{
  "n_layer": 11,
  "d_model": 64,
  "n_head": 2,
  "n_kv_head": 2,
  "head_dim": 32,
  "d_mlp": 256,
  "vocab_size": 2930,
  "activation": "tanh_gelu",
  "norm": "rmsnorm",
  "norm_place": "pre",
  "norm_eps": 1e-07,
  "positions": "rope",
  "rope_base": 10000.0,
  "rope_fraction": 0.5,
  "qk_norm": false,
  "attn_scale": 0.177,
  "bias": "all",
  "tie_embeddings": false,
  "parallel_block": false,
  "extras": ["gated attention", "value embeddings", "a smear gate", "an embedding shortcut", "capped logits"],
  "init": "normal",
  "init_std_qkv": 0.0625,
  "init_std_o": 0.0134,
  "init_std_up": 0.0625,
  "init_std_down": 0.0134,
  "optimizer": "muon_variant",
  "lr": 0.0115,
  "beta1": 0.93,
  "weight_decay": 0.013,
  "lr_head": 0.0101,
  "grad_clip": 1.0,
  "warmup_steps": 200,
  "schedule": "cos",
  "final_lr_fraction": 0.03,
  "batch_tokens": 16384,
  "seq_len": 1024,
  "doc_mask": true,
  "train_tokens": 157100000,
  "steps": 9589,
  "dataset": "wikipedia_en"
}
Each number is 200 + 30 x the weight over its row's rms, rounded and kept within 0 to 999. Layers, rows and columns count from 0. The size before them is the row's rms in percent of the matrix's.

# q: layer 8 attention query, 64x64, rms 0.263, rows 0-24, columns 0-63
# k: layer 8 attention key, 64x64, rms 0.258, rows 0-23, columns 0-63
q0,072,175,200,151,210,142,161,223,207,193,249,255,187,168,216,203,212,217,227,194,254,205,222,162,193,211,181,266,199,194,218,230,172,165,225,151,210,237,218,201,215,171,162,174,180,228,211,220,170,172,200,189,190,201,238,190,192,256,229,287,248,214,207,214,213
k0,066,216,187,251,214,247,187,205,182,155,196,173,268,197,177,169,175,204,188,181,143,173,156,240,260,182,193,179,196,203,184,221,189,175,159,208,159,196,189,217,173,214,229,230,229,209,185,193,254,209,198,179,210,182,163,257,189,137,140,176,150,192,167,217,196
q1,064,186,187,211,211,183,221,226,219,150,225,152,243,169,170,191,215,203,184,180,206,220,123,192,203,207,280,201,237,191,181,215,197,190,238,175,186,246,262,203,159,183,167,202,203,207,216,218,154,209,146,177,218,216,210,163,187,169,204,124,249,216,220,196,215
k1,076,221,231,232,213,240,158,142,226,201,107,154,170,209,233,207,191,204,147,225,198,198,220,179,237,216,134,185,210,191,218,208,212,209,187,175,220,184,176,203,185,172,205,212,240,202,230,195,242,180,285,200,216,184,224,239,189,234,240,240,166,203,198,190,198
q2,074,185,157,250,165,251,173,171,273,210,224,192,214,241,202,243,220,218,202,189,235,214,206,178,224,188,223,220,164,212,158,179,213,237,201,214,154,173,222,202,190,198,232,202,195,243,166,181,200,274,268,218,238,233,202,209,171,201,205,187,239,208,233,142,190
k2,091,234,210,175,218,172,168,174,234,199,197,190,163,202,257,169,255,200,197,235,172,243,185,202,171,255,239,155,198,218,217,230,152,185,236,191,234,187,225,166,200,187,201,153,248,206,203,256,136,223,199,224,181,232,209,221,200,218,200,175,166,174,157,192,142
q3,086,212,204,189,217,193,151,174,265,215,215,186,204,211,171,231,247,207,154,245,221,194,240,262,171,221,242,172,169,171,146,219,202,168,228,228,179,146,198,186,207,237,202,168,197,214,189,156,262,198,195,219,233,200,259,214,246,184,186,185,180,196,155,226,196
k3,087,176,192,208,178,201,199,216,195,175,195,220,224,244,206,191,206,204,196,172,223,186,117,176,236,136,218,221,269,247,229,175,214,205,252,236,239,213,166,205,239,235,188,231,199,174,197,168,228,171,211,208,136,226,186,219,207,221,208,248,182,192,273,188,209
q4,097,248,193,213,238,222,190,198,228,231,179,161,169,141,176,253,196,163,210,173,202,179,171,224,132,220,224,200,186,198,181,175,136,237,223,235,199,176,203,167,205,201,197,154,200,153,225,217,216,226,233,222,247,224,248,236,242,165,194,173,170,211,213,160,169
k4,095,172,160,198,226,171,188,211,180,167,226,195,187,258,173,201,249,199,201,168,218,196,193,159,223,151,252,212,248,230,219,142,178,212,164,241,242,189,208,204,203,235,221,183,250,130,162,156,224,185,150,191,194,262,204,199,209,186,218,200,162,204,186,224,177
q5,091,202,201,163,222,211,227,212,219,142,156,158,167,223,190,174,177,148,167,209,143,211,230,211,148,170,196,256,263,203,180,176,169,191,252,215,186,166,191,185,159,220,230,167,174,176,198,206,192,226,214,225,182,156,154,163,217,183,193,229,204,142,190,219,231
k5,116,174,185,176,253,186,228,156,161,173,221,197,200,179,123,158,212,190,157,169,189,228,187,238,216,194,245,243,240,217,240,177,159,211,213,180,200,215,195,170,209,199,170,183,224,155,190,220,233,209,157,197,187,217,188,171,216,183,226,225,227,139,201,250,267
q6,114,158,144,145,218,205,178,227,249,142,194,168,205,197,205,226,184,197,206,207,232,127,244,207,147,191,197,188,213,186,211,203,160,222,239,189,204,187,132,205,215,171,154,213,215,165,160,223,209,210,246,220,164,191,215,173,192,196,249,174,159,173,204,159,177
k6,116,168,171,125,214,217,173,219,215,137,175,202,208,165,199,201,198,205,243,207,244,191,231,235,187,205,149,148,165,207,212,202,212,204,220,212,261,214,206,246,162,224,141,228,212,201,230,223,224,186,195,188,204,190,135,201,192,164,237,150,153,173,175,200,223
q7,123,207,217,164,184,203,229,147,166,208,187,218,208,234,202,161,178,190,155,230,188,156,205,201,220,172,147,226,119,192,203,190,226,208,175,204,166,141,273,235,236,227,209,137,180,221,201,225,172,230,181,171,194,248,194,199,218,213,199,155,224,169,196,172,175
k7,127,198,222,201,196,176,189,142,155,190,229,201,260,253,203,203,184,239,208,253,149,161,198,194,194,188,139,248,179,210,198,218,247,187,156,234,186,166,244,230,238,215,235,133,220,208,191,214,184,203,217,189,204,209,198,172,221,209,141,159,217,174,199,186,238
q8,066,207,226,149,232,262,198,208,219,216,171,256,223,184,177,173,157,208,162,209,206,192,194,193,253,197,174,239,199,195,171,224,163,230,242,136,215,190,230,189,189,218,177,218,174,235,242,189,278,162,183,166,217,231,200,200,150,200,218,235,165,208,163,201,169
k8,077,206,197,250,166,168,186,193,136,147,253,149,174,163,239,162,179,219,218,209,151,203,194,233,223,207,181,99,221,185,212,227,220,183,204,210,228,202,174,203,178,178,231,223,231,190,182,212,188,238,197,209,214,164,179,175,248,197,200,207,213,221,201,224,262
q9,087,231,173,211,196,218,193,163,235,168,209,162,173,188,216,220,223,156,210,181,208,175,157,215,187,196,241,159,214,228,146,167,183,232,251,271,201,166,191,149,228,212,168,178,149,137,159,181,220,250,178,202,242,192,193,208,205,198,183,177,242,192,155,182,211
k9,091,191,223,198,186,172,187,167,225,216,150,204,212,178,200,205,192,199,181,249,193,226,231,205,198,204,168,256,173,180,216,242,164,205,157,152,244,200,195,235,179,202,265,200,217,304,219,237,179,195,246,203,194,238,254,213,239,208,240,213,163,205,196,188,175
q10,108,208,173,229,205,256,186,179,244,162,233,164,190,195,249,194,215,178,221,198,233,178,164,197,141,188,220,164,175,230,197,136,197,202,209,229,216,162,171,160,235,205,208,224,163,161,186,194,192,191,218,195,187,177,219,157,230,156,227,124,187,171,137,166,204
k10,093,213,237,217,293,186,254,229,181,255,147,194,169,207,186,277,185,167,203,165,219,190,228,225,196,222,213,192,211,159,190,174,227,215,173,229,195,177,238,181,218,195,197,159,184,212,154,229,227,199,146,216,216,222,158,196,214,211,162,228,223,231,167,195,176
q11,078,185,219,174,202,213,195,235,164,190,161,219,226,278,208,235,196,207,170,205,180,234,249,153,193,200,137,179,184,191,139,197,214,182,204,154,183,221,149,196,183,257,162,222,218,228,188,165,234,165,210,172,188,189,152,204,187,256,174,225,198,175,196,236,240
k11,089,191,205,194,129,227,165,178,180,144,196,174,212,223,218,150,198,200,238,190,201,228,165,187,196,168,208,201,220,259,176,225,227,193,201,224,236,243,265,234,188,197,250,212,194,202,213,151,174,174,209,199,221,207,224,284,198,185,218,178,140,189,237,226,175
q12,087,188,229,178,204,230,188,216,234,235,167,185,227,217,228,163,194,216,192,221,232,224,217,172,196,203,157,122,229,257,221,234,226,197,230,192,197,222,256,195,190,208,199,221,195,189,223,268,165,203,241,158,183,169,178,269,245,212,164,177,212,138,197,202,220
k12,096,185,185,249,173,212,217,228,186,157,220,207,200,232,179,172,212,188,222,206,164,240,206,195,167,216,152,195,218,252,200,205,202,234,228,190,219,217,259,201,154,203,224,205,207,176,222,156,216,157,194,196,259,141,154,245,166,177,160,202,153,205,239,272,205
q13,126,217,237,182,187,229,198,242,227,205,196,196,198,198,224,213,167,228,200,229,186,214,233,170,234,181,164,194,147,242,176,212,233,176,253,246,213,175,209,221,123,203,235,217,180,236,211,217,161,231,225,237,216,132,181,240,212,192,175,184,217,155,213,126,203
k13,117,220,266,155,219,187,201,206,199,142,184,176,178,197,147,183,166,167,150,290,184,196,211,192,217,185,196,244,184,220,184,199,162,233,228,210,206,224,158,169,191,189,222,186,191,199,161,213,206,265,228,200,194,195,218,180,198,166,205,176,245,151,172,140,202
q14,114,208,192,201,227,210,205,130,235,180,214,169,173,214,221,178,158,192,174,247,154,182,156,166,161,206,201,193,135,225,190,194,195,196,199,162,179,171,151,151,251,174,162,174,203,229,185,192,265,199,184,243,233,182,203,207,201,216,256,268,204,190,186,198,199
k14,119,168,200,226,230,195,202,140,244,162,187,111,205,177,205,172,146,246,204,214,208,162,171,154,179,177,185,171,206,227,258,195,209,167,238,171,183,161,161,203,230,191,176,196,207,225,193,201,217,136,179,186,230,163,222,193,171,231,239,229,220,190,190,230,186
q15,121,166,201,191,202,226,219,202,197,271,208,234,234,193,185,180,158,227,244,209,178,241,179,156,221,152,224,184,211,180,184,198,199,271,175,212,206,190,231,217,177,173,181,222,141,199,208,229,196,157,208,166,156,165,262,210,174,190,253,227,143,182,169,203,168
k15,117,178,200,186,234,244,174,179,203,283,246,245,263,179,166,219,161,222,224,222,195,222,195,160,225,161,217,151,240,178,203,222,204,262,140,224,200,185,200,240,214,212,168,209,182,212,204,215,224,175,193,183,177,172,228,209,175,185,256,237,200,156,203,191,195
q16,126,190,241,185,202,216,244,185,195,201,176,225,123,172,233,270,173,239,203,183,247,212,178,176,210,185,197,199,226,238,178,168,172,206,178,186,153,231,201,170,233,231,206,174,200,199,210,286,165,171,164,160,218,221,187,158,181,226,193,187,138,179,186,195,200
k16,121,189,193,209,194,227,186,163,211,221,197,249,146,240,186,271,172,226,199,205,253,180,222,196,218,180,164,209,194,192,198,189,161,211,182,170,169,220,194,175,240,233,225,173,199,217,241,266,177,154,161,166,234,225,225,124,166,227,187,204,154,214,201,208,241
q17,121,182,183,238,198,151,178,189,173,237,223,187,196,222,227,235,180,163,174,205,198,177,217,214,209,132,204,243,226,174,219,183,228,163,208,180,167,202,205,181,189,204,103,211,147,219,184,207,137,223,193,256,272,192,209,223,186,198,219,167,207,173,220,166,180
k17,120,190,173,228,208,173,201,224,197,213,240,187,238,200,222,238,181,179,186,201,179,196,214,227,184,194,172,254,250,187,177,196,206,164,163,181,143,203,225,219,178,170,121,242,207,234,173,231,163,252,200,227,286,142,245,232,209,184,215,205,175,215,202,196,190
q18,111,207,186,193,273,213,139,158,209,216,200,189,189,245,208,257,191,209,161,221,230,254,160,210,212,211,272,185,198,206,238,206,175,156,205,205,197,198,197,208,254,196,189,203,220,138,163,159,176,197,164,196,166,174,206,193,229,152,177,177,159,173,177,204,163
k18,112,194,168,187,220,252,157,167,234,218,161,220,196,235,240,242,209,203,158,219,238,248,193,241,179,148,291,200,177,213,200,204,173,128,250,204,203,171,204,222,231,234,161,201,203,189,205,187,191,167,158,215,167,172,189,221,201,175,182,190,206,181,234,190,177
q19,115,207,179,234,163,182,208,289,201,219,168,205,199,222,177,147,143,191,218,185,182,230,164,237,196,230,274,171,174,238,226,174,235,173,145,158,182,189,202,196,212,242,218,209,175,177,176,224,196,217,137,223,176,207,214,201,217,156,176,197,204,167,228,191,217
k19,114,188,213,207,151,180,129,283,220,219,199,205,229,214,159,194,197,219,206,162,180,217,189,232,179,236,223,214,172,187,241,196,228,180,146,172,171,228,175,197,187,258,208,198,177,147,142,203,188,167,143,218,180,190,271,181,202,193,182,172,214,213,221,193,211
q20,122,202,171,190,185,180,209,189,150,199,222,199,178,227,177,223,258,199,233,219,154,189,185,239,151,184,181,179,177,196,189,242,221,152,232,154,192,195,169,242,206,252,188,195,174,148,240,199,191,154,151,207,170,212,199,157,176,136,237,154,198,200,158,199,242
k20,127,225,170,201,190,195,206,224,209,173,235,141,183,239,198,241,245,190,276,194,131,200,199,226,151,162,209,197,200,151,191,248,204,148,193,195,162,225,154,249,210,233,196,204,220,184,189,214,205,144,210,233,199,222,212,168,187,167,230,193,205,150,162,189,221
q21,124,180,209,211,190,143,169,230,200,171,201,259,151,275,257,153,181,188,190,203,162,221,250,180,237,169,183,177,199,206,158,195,168,250,207,170,194,179,184,251,195,172,137,185,229,206,199,149,203,177,200,171,161,167,191,184,228,195,173,214,226,199,181,209,185
k21,121,163,215,256,243,119,178,236,180,162,191,226,194,224,252,192,197,179,167,184,167,202,230,170,241,207,196,173,208,236,188,205,167,198,154,190,174,198,188,241,185,205,160,196,196,241,144,163,167,159,186,146,156,157,186,164,220,204,176,202,234,181,202,208,184
q22,115,161,205,196,175,214,186,258,225,190,241,224,169,208,171,164,235,221,238,226,175,188,181,216,237,214,169,257,235,191,173,243,217,155,207,288,146,190,214,203,232,198,191,191,237,195,169,195,161,154,233,208,231,208,212,241,229,216,223,250,207,191,242,209,200
k22,117,170,203,237,184,223,172,198,175,208,213,172,135,203,171,153,238,177,203,222,246,212,186,246,250,252,178,222,220,196,181,214,186,181,208,215,188,199,218,173,233,257,198,185,198,204,188,164,153,155,249,184,235,230,218,265,230,180,249,164,178,183,215,168,156
q23,127,224,184,169,208,172,237,175,246,230,248,203,153,180,204,171,235,197,209,212,158,211,195,224,201,201,296,215,167,186,195,213,227,254,208,154,191,225,203,181,192,163,205,165,226,245,218,178,194,188,176,210,139,236,211,229,248,171,185,149,176,190,222,157,185
k23,141,230,192,187,178,159,213,194,232,201,231,217,154,203,163,167,204,216,227,243,179,194,222,186,188,185,244,232,201,177,204,229,209,266,238,189,178,252,169,226,222,145,146,200,264,241,207,157,220,145,152,180,147,208,217,199,237,220,226,166,205,197,226,198,206
q24,121,170,180,157,215,170,156,201,170,209,215,229,159,214,249,169,219,191,169,216,212,184,152,170,181,171,164,267,205,222,212,243,162,228,190,224,219,171,177,190,170,213,255,288,167,220,160,244,236,164,204,235,231,198,183,178,216,188,171,184,216,201,212,211,178